Weights of a small transformer language model.
Architecture: RMSNorm before and after each block, tied embeddings.
Training: 366M tokens, 5587 steps.
Each number is 50 + 15 x the weight over its row's rms, rounded and kept within 0 to 99. Layers, rows and columns count from 0. The size before them is the row's rms in percent of the matrix's.

# layer 8 attention value, 320x320, rms 0.0807, rows 216-256, columns 160-239
108:57 34 48 56 62 50 58 71 38 42 24 69 58 53 90 43 38 44 52 51 34 28 42 47 55 74 56 44 14 63 47 39 77 61 52 42 44 12 49 33 44 39 55 66 45 65 28 57 61 63 51 48 57 45 49 36 51 63 62 43 63 22 59 68 71 61 55 61 59 26 34 49 61 45 63 68 42 66 58 49
098:49 46 24 92 66 60 82 47 35 12 39 72 23 52 77 48 50 44 70 60 37 30 66 23 62 75 43 51 48 52 53 59 57 40 65 52 52 63 40 58 55 50 56 52 41 40 44 52 38 32 61 72 57 56 56 79 51 30 26 18 65 60 21 30 40 47 53 26 48 56 29 54 52 69 78 36 57 65 53 87
102:74 42 63 81 79 61 68 49 54 47 71 47 49 74 48 37 34 42 48 50 60 73 49 57 59 49 51 90 44 36 31 69 18 41 53 49 58 61 36 47 67 25 38 64 42 44 66 78 68 41 42 53 59 49 34 69 50 69 65 35 37 44 23 87 70 45 82 49 54 29 65 56 51 63 37 63 58 65 58 47
102:60 48 63 34 51 52 54 52 58 23 41 34 59 48 50 42 27 45 45 59 38 57 36 35 54 32 61 20 44 66 67 33 30 29 42 32 49 39 75 69 20 41 51 46 53 13 46 59 40 70 51 76 36 38 37 66 66 23 56 39 34 58 30 63 77 41 48 47 56 62 30 72 59 40 42 47 39 48 36 27
113:47 17 60 39 67 47 28 72 52 81 50 31 70 58 50 54 43 83 82 35 68 53 33 33 14 42 54 43 28 40 45 43 74 49 61 52 51 48 53 66 74 41 85 39 40 74 60 56 44 67 30 30 38 59 59 49 50 48 65 34 38 58 42 26 48 60 82 37 67 52 56 79 36 61 67 51 48 55 48 60
098:18 60 64 32 46 36 61 53 26 35 80 44 34 68 24 56 53 43 37 31 75 57 34 56 49 59 31 72 47 62 51 54 54 60 30 56 58 49 59 56 37 37 29 27 55 53 51 63 84 51 67 41 62 45 62 48 57 37 61 06 21 26 45 43 75 64 48 28 57 15 70 72 88 58 48 64 56 31 42 78
104:41 67 42 47 53 39 42 78 60 34 62 20 64 60 23 47 77 54 26 64 61 38 56 52 48 64 50 36 49 47 61 41 48 39 31 58 44 45 58 87 49 54 35 42 63 22 79 42 42 31 74 68 34 51 44 39 59 23 50 72 63 45 64 48 32 33 31 44 51 57 47 78 68 71 38 54 32 53 35 77
110:52 16 71 52 40 14 27 40 49 60 35 61 66 51 28 60 76 35 50 40 49 45 43 59 60 38 40 41 43 47 43 75 48 69 52 21 40 28 33 45 67 43 49 38 61 66 48 34 20 61 66 51 44 68 50 40 62 90 48 77 53 50 36 65 39 48 61 47 52 36 48 44 43 41 55 37 64 40 54 34
111:65 46 88 50 55 41 51 47 21 28 43 40 51 43 52 25 54 59 57 25 56 46 75 44 67 65 61 45 42 53 64 49 42 43 43 29 37 54 69 48 46 45 63 80 52 41 64 52 37 18 76 54 28 52 61 49 53 70 62 45 36 34 50 58 64 46 35 68 42 69 77 50 48 33 28 67 47 66 41 60
113:44 33 71 51 33 41 36 52 33 58 34 72 46 21 46 69 35 49 32 32 39 75 53 52 44 65 54 49 41 20 41 61 65 32 53 57 79 56 62 91 56 48 45 69 66 53 54 36 43 52 38 37 39 74 67 63 42 38 39 28 64 67 38 41 45 39 62 73 60 13 42 35 49 39 26 54 65 73 37 45
109:73 46 45 43 67 84 57 47 59 56 59 52 30 49 41 48 77 74 57 52 45 46 15 70 30 40 64 50 43 53 44 50 50 65 37 60 77 50 72 57 52 30 72 55 48 73 45 38 52 42 53 41 56 56 07 39 90 54 39 45 31 38 41 68 50 24 56 42 46 48 35 50 62 55 38 60 63 38 25 43
110:59 37 28 33 27 45 74 60 40 30 20 13 76 71 64 76 65 51 63 39 54 70 68 48 39 52 77 40 45 64 49 38 37 44 59 52 39 37 66 31 40 64 44 58 54 32 44 26 63 54 70 57 08 34 25 61 70 38 56 66 53 39 73 59 43 36 49 45 56 72 45 49 34 59 67 56 67 89 73 43
103:46 43 48 54 37 57 31 43 29 25 55 48 75 46 50 27 59 49 55 47 72 50 58 85 55 80 71 59 47 59 74 57 71 38 41 38 37 62 47 16 54 67 70 42 23 45 44 68 72 42 86 67 34 50 69 33 59 32 59 54 44 69 53 62 41 33 39 62 67 77 32 46 67 31 54 65 36 61 54 50
110:61 33 46 46 52 72 16 59 34 32 60 78 25 39 57 71 52 58 46 51 67 70 28 51 75 32 51 38 77 52 73 58 51 52 74 34 31 35 43 86 45 74 81 56 31 41 52 71 66 44 51 52 42 52 41 09 58 61 46 39 45 47 61 43 52 51 62 42 51 65 40 42 29 62 60 49 36 44 69 39
109:42 64 34 35 47 32 61 56 41 32 35 36 30 75 62 47 56 51 53 46 48 84 25 42 57 44 33 89 49 56 45 57 46 71 59 34 47 74 50 73 42 71 35 59 43 38 77 72 29 57 32 47 36 55 23 46 52 51 32 36 38 53 56 63 57 55 47 55 71 60 60 72 67 43 61 56 62 31 12 79
109:46 54 43 55 24 65 39 24 49 47 63 50 45 33 39 66 42 45 56 36 41 35 28 63 30 56 52 45 49 64 48 45 49 79 39 27 43 45 56 67 35 29 37 68 28 68 62 29 61 43 33 38 32 21 61 40 39 48 45 33 53 55 58 55 66 32 85 73 75 65 46 47 42 69 21 41 80 53 31 30
119:21 32 63 34 60 69 41 55 49 39 48 19 53 57 31 73 76 17 59 36 60 29 28 52 28 61 39 37 56 45 44 85 55 30 35 64 38 49 45 70 62 51 68 44 60 66 74 72 52 67 56 54 50 58 55 67 33 54 06 47 61 42 51 68 43 53 18 57 53 36 35 35 52 27 38 35 65 41 69 80
099:50 62 57 46 51 24 59 54 78 46 60 73 28 38 35 53 56 39 65 56 50 59 74 67 51 36 72 31 47 62 53 49 59 32 53 32 54 57 76 85 87 55 49 62 50 31 45 23 45 35 76 77 45 63 22 47 81 41 43 64 62 48 61 47 80 65 60 51 60 45 45 46 62 39 50 39 65 61 47 36
110:66 72 41 47 24 49 44 37 68 58 69 43 58 76 51 45 50 47 58 60 55 50 48 55 60 45 31 31 58 51 64 87 51 37 49 68 88 51 72 64 45 87 74 55 48 67 39 49 05 35 58 23 59 63 31 18 49 42 66 56 64 46 67 62 29 28 39 51 75 50 33 49 70 67 30 29 60 29 51 56
100:39 71 22 53 35 35 45 57 47 44 52 43 48 31 79 41 45 38 33 61 21 53 35 45 73 88 48 54 52 61 77 71 56 37 50 50 52 69 52 04 54 61 55 41 46 69 24 63 33 40 34 57 63 74 39 44 80 67 63 55 51 65 65 32 46 61 48 32 33 78 49 34 51 69 31 67 55 62 95 41
102:43 54 61 56 49 51 36 44 18 46 36 54 46 42 58 48 28 51 53 37 42 48 49 38 62 44 45 62 36 56 40 33 41 66 62 71 33 63 76 59 53 69 65 60 56 79 67 46 70 38 62 57 60 67 61 21 41 63 33 74 71 35 69 43 32 48 67 45 58 18 79 18 64 51 52 79 73 55 61 50
099:34 77 56 53 46 41 59 67 47 48 52 73 70 42 34 50 79 32 64 43 68 63 31 64 32 60 51 33 17 65 37 70 63 26 55 52 37 54 46 38 35 83 60 29 63 54 47 44 58 52 67 74 39 30 59 69 40 38 63 69 55 91 46 24 17 38 39 61 63 54 43 49 25 37 55 42 48 58 48 51
111:76 50 60 48 23 43 42 62 50 37 22 41 51 79 44 67 77 24 48 54 35 42 69 55 51 34 33 14 75 39 33 49 20 60 33 45 21 37 53 48 61 53 57 35 14 82 42 47 21 55 43 33 44 65 35 62 30 45 56 61 64 49 67 47 39 12 29 57 30 65 40 56 44 53 83 40 78 61 37 72
105:32 37 47 56 47 58 55 35 44 75 73 35 71 55 43 63 75 55 39 45 49 36 65 53 62 47 58 48 53 50 69 51 79 58 55 52 36 70 32 45 62 53 40 23 47 47 73 58 50 56 88 81 41 21 39 77 32 39 58 43 40 34 38 31 31 56 71 76 44 62 58 38 45 46 49 53 50 75 27 46
106:68 56 23 56 63 68 55 63 02 54 71 55 50 23 48 67 47 89 57 34 44 57 49 64 59 67 65 32 67 36 33 54 62 40 57 50 45 52 53 75 43 57 43 59 61 44 33 46 48 60 44 42 44 48 73 39 71 69 36 41 25 59 38 52 48 38 46 27 68 54 44 74 72 47 49 57 45 65 43 62
103:38 37 32 65 75 47 23 39 48 41 31 40 49 67 64 60 30 51 26 58 27 54 42 50 53 49 44 70 82 10 47 22 32 67 66 62 73 52 46 65 79 61 32 53 47 49 42 50 49 50 56 48 66 61 34 18 59 71 30 49 33 41 63 54 57 43 53 68 50 61 52 36 35 65 24 51 37 57 19 59
104:54 28 49 45 34 42 55 46 59 48 32 11 53 44 47 49 50 54 56 38 22 54 43 37 46 57 43 41 45 59 50 70 55 51 40 34 43 68 24 47 51 78 46 55 50 13 60 52 74 50 55 62 62 50 67 60 66 53 56 45 24 49 40 60 68 38 55 84 72 55 33 52 39 45 49 40 35 36 38 33
103:38 42 51 36 35 99 37 43 41 44 43 47 57 40 35 63 33 91 33 30 38 44 42 40 38 36 74 30 41 45 41 35 68 51 63 48 40 49 28 54 52 51 24 78 60 41 39 56 29 43 60 72 38 23 32 44 24 49 57 37 60 36 42 23 42 54 49 60 29 55 51 61 41 43 46 42 57 57 35 68
103:68 73 52 41 72 47 57 39 44 81 50 40 28 21 74 52 48 36 16 30 92 49 63 65 51 50 54 46 67 28 64 60 73 43 46 66 29 72 48 38 59 62 65 53 73 52 66 49 42 46 39 69 46 40 66 42 49 57 32 28 44 39 28 62 52 67 51 49 40 56 43 68 67 70 54 52 59 25 24 60
109:67 70 49 54 50 34 45 44 42 65 30 50 75 14 79 59 67 50 52 48 51 46 26 79 35 40 41 36 48 30 79 61 53 39 20 78 42 40 56 61 42 36 33 49 40 81 48 47 48 72 60 48 51 39 87 50 32 44 79 46 25 20 66 29 39 51 26 62 47 33 43 38 38 14 56 53 76 29 67 29
108:27 25 63 66 45 34 23 65 51 51 78 67 50 52 56 65 48 64 50 57 44 30 40 48 55 42 51 57 50 30 72 42 72 58 63 71 20 37 51 59 41 58 65 88 54 54 39 64 29 48 67 76 59 78 55 59 71 48 22 59 45 44 41 29 56 57 45 46 43 48 62 40 62 56 29 60 65 47 44 24
107:42 42 44 48 66 51 34 44 71 55 54 43 37 64 61 41 66 71 53 72 42 55 58 58 44 65 67 72 81 36 74 61 67 23 57 33 41 63 48 35 39 37 41 47 26 76 77 53 48 65 55 63 61 72 83 34 05 36 51 60 70 27 39 59 59 36 28 32 49 99 70 50 64 61 53 28 48 15 42 41
098:54 21 61 06 72 47 35 69 70 36 50 82 43 38 30 51 43 63 41 36 59 59 39 27 56 39 44 70 72 24 60 22 42 67 63 39 27 50 61 58 58 64 29 54 68 45 63 55 42 46 37 30 40 34 46 60 42 54 60 42 27 39 44 22 39 67 37 42 78 38 66 45 57 72 25 45 36 49 55 42
104:44 42 49 60 56 44 42 45 57 65 34 40 24 50 49 48 35 46 70 63 38 71 36 21 28 54 33 44 35 70 51 45 58 67 57 36 37 68 41 64 40 23 53 29 48 35 27 60 50 51 67 36 58 38 29 46 53 72 47 39 63 47 30 70 76 25 50 35 66 57 63 62 59 57 31 37 58 15 43 48
098:43 42 37 53 61 42 59 35 56 48 56 38 57 70 53 33 54 28 49 55 27 44 47 85 45 83 19 51 15 34 42 42 51 84 60 36 62 46 43 57 43 51 57 47 45 65 62 67 65 32 22 63 51 47 27 47 36 67 72 38 64 29 59 61 57 48 80 43 36 31 44 52 36 52 61 51 67 67 46 24
119:49 30 55 48 57 73 37 59 72 57 56 47 29 34 45 61 20 53 31 48 56 29 38 55 44 47 23 41 52 33 59 48 82 56 62 70 52 44 46 55 36 65 51 40 66 71 37 46 61 49 26 35 39 53 26 62 55 76 30 37 73 24 34 41 77 32 53 63 33 10 67 41 50 38 41 32 50 40 46 47
104:43 46 68 63 46 58 49 43 55 28 65 47 61 51 51 46 55 61 42 36 48 36 90 53 41 25 29 35 53 70 57 55 70 27 55 33 54 50 49 50 27 36 54 46 74 35 50 52 18 76 56 53 27 40 76 47 46 58 30 58 59 40 72 53 11 33 47 50 42 50 51 61 43 41 22 68 42 39 58 43
111:31 73 52 56 44 65 40 36 21 42 54 30 50 54 20 58 67 23 40 40 77 46 54 57 79 54 55 29 30 53 54 58 64 40 57 72 32 41 70 48 59 46 57 66 46 63 49 32 71 40 41 55 51 49 62 48 49 54 35 38 75 25 45 61 44 30 49 24 63 48 74 40 45 61 28 50 49 68 48 42
115:55 49 53 37 49 38 63 51 46 39 60 73 37 48 49 39 42 33 43 55 50 32 10 31 52 54 51 46 76 48 62 43 26 44 29 53 42 61 39 57 71 53 54 07 50 50 55 65 28 54 61 52 66 40 39 34 46 45 68 58 45 45 43 57 53 48 78 74 55 54 52 33 63 82 60 36 29 55 59 44
107:39 61 58 51 44 64 61 32 10 48 49 51 53 57 73 66 43 55 57 41 91 50 41 55 43 70 36 60 38 56 53 56 52 81 75 62 45 32 59 30 59 44 43 40 54 24 18 58 61 51 37 43 66 46 53 62 75 66 68 37 45 33 70 51 37 54 58 79 30 57 56 34 32 60 31 38 51 56 57 58
104:51 42 31 50 66 64 54 47 45 57 73 62 49 49 70 29 69 63 45 45 47 64 46 67 48 72 51 56 80 33 87 71 35 50 61 63 58 51 13 38 62 17 48 47 55 67 59 63 63 35 61 63 61 49 81 52 39 54 50 38 38 41 41 45 27 44 47 54 55 64 45 46 46 48 46 48 69 40 41 67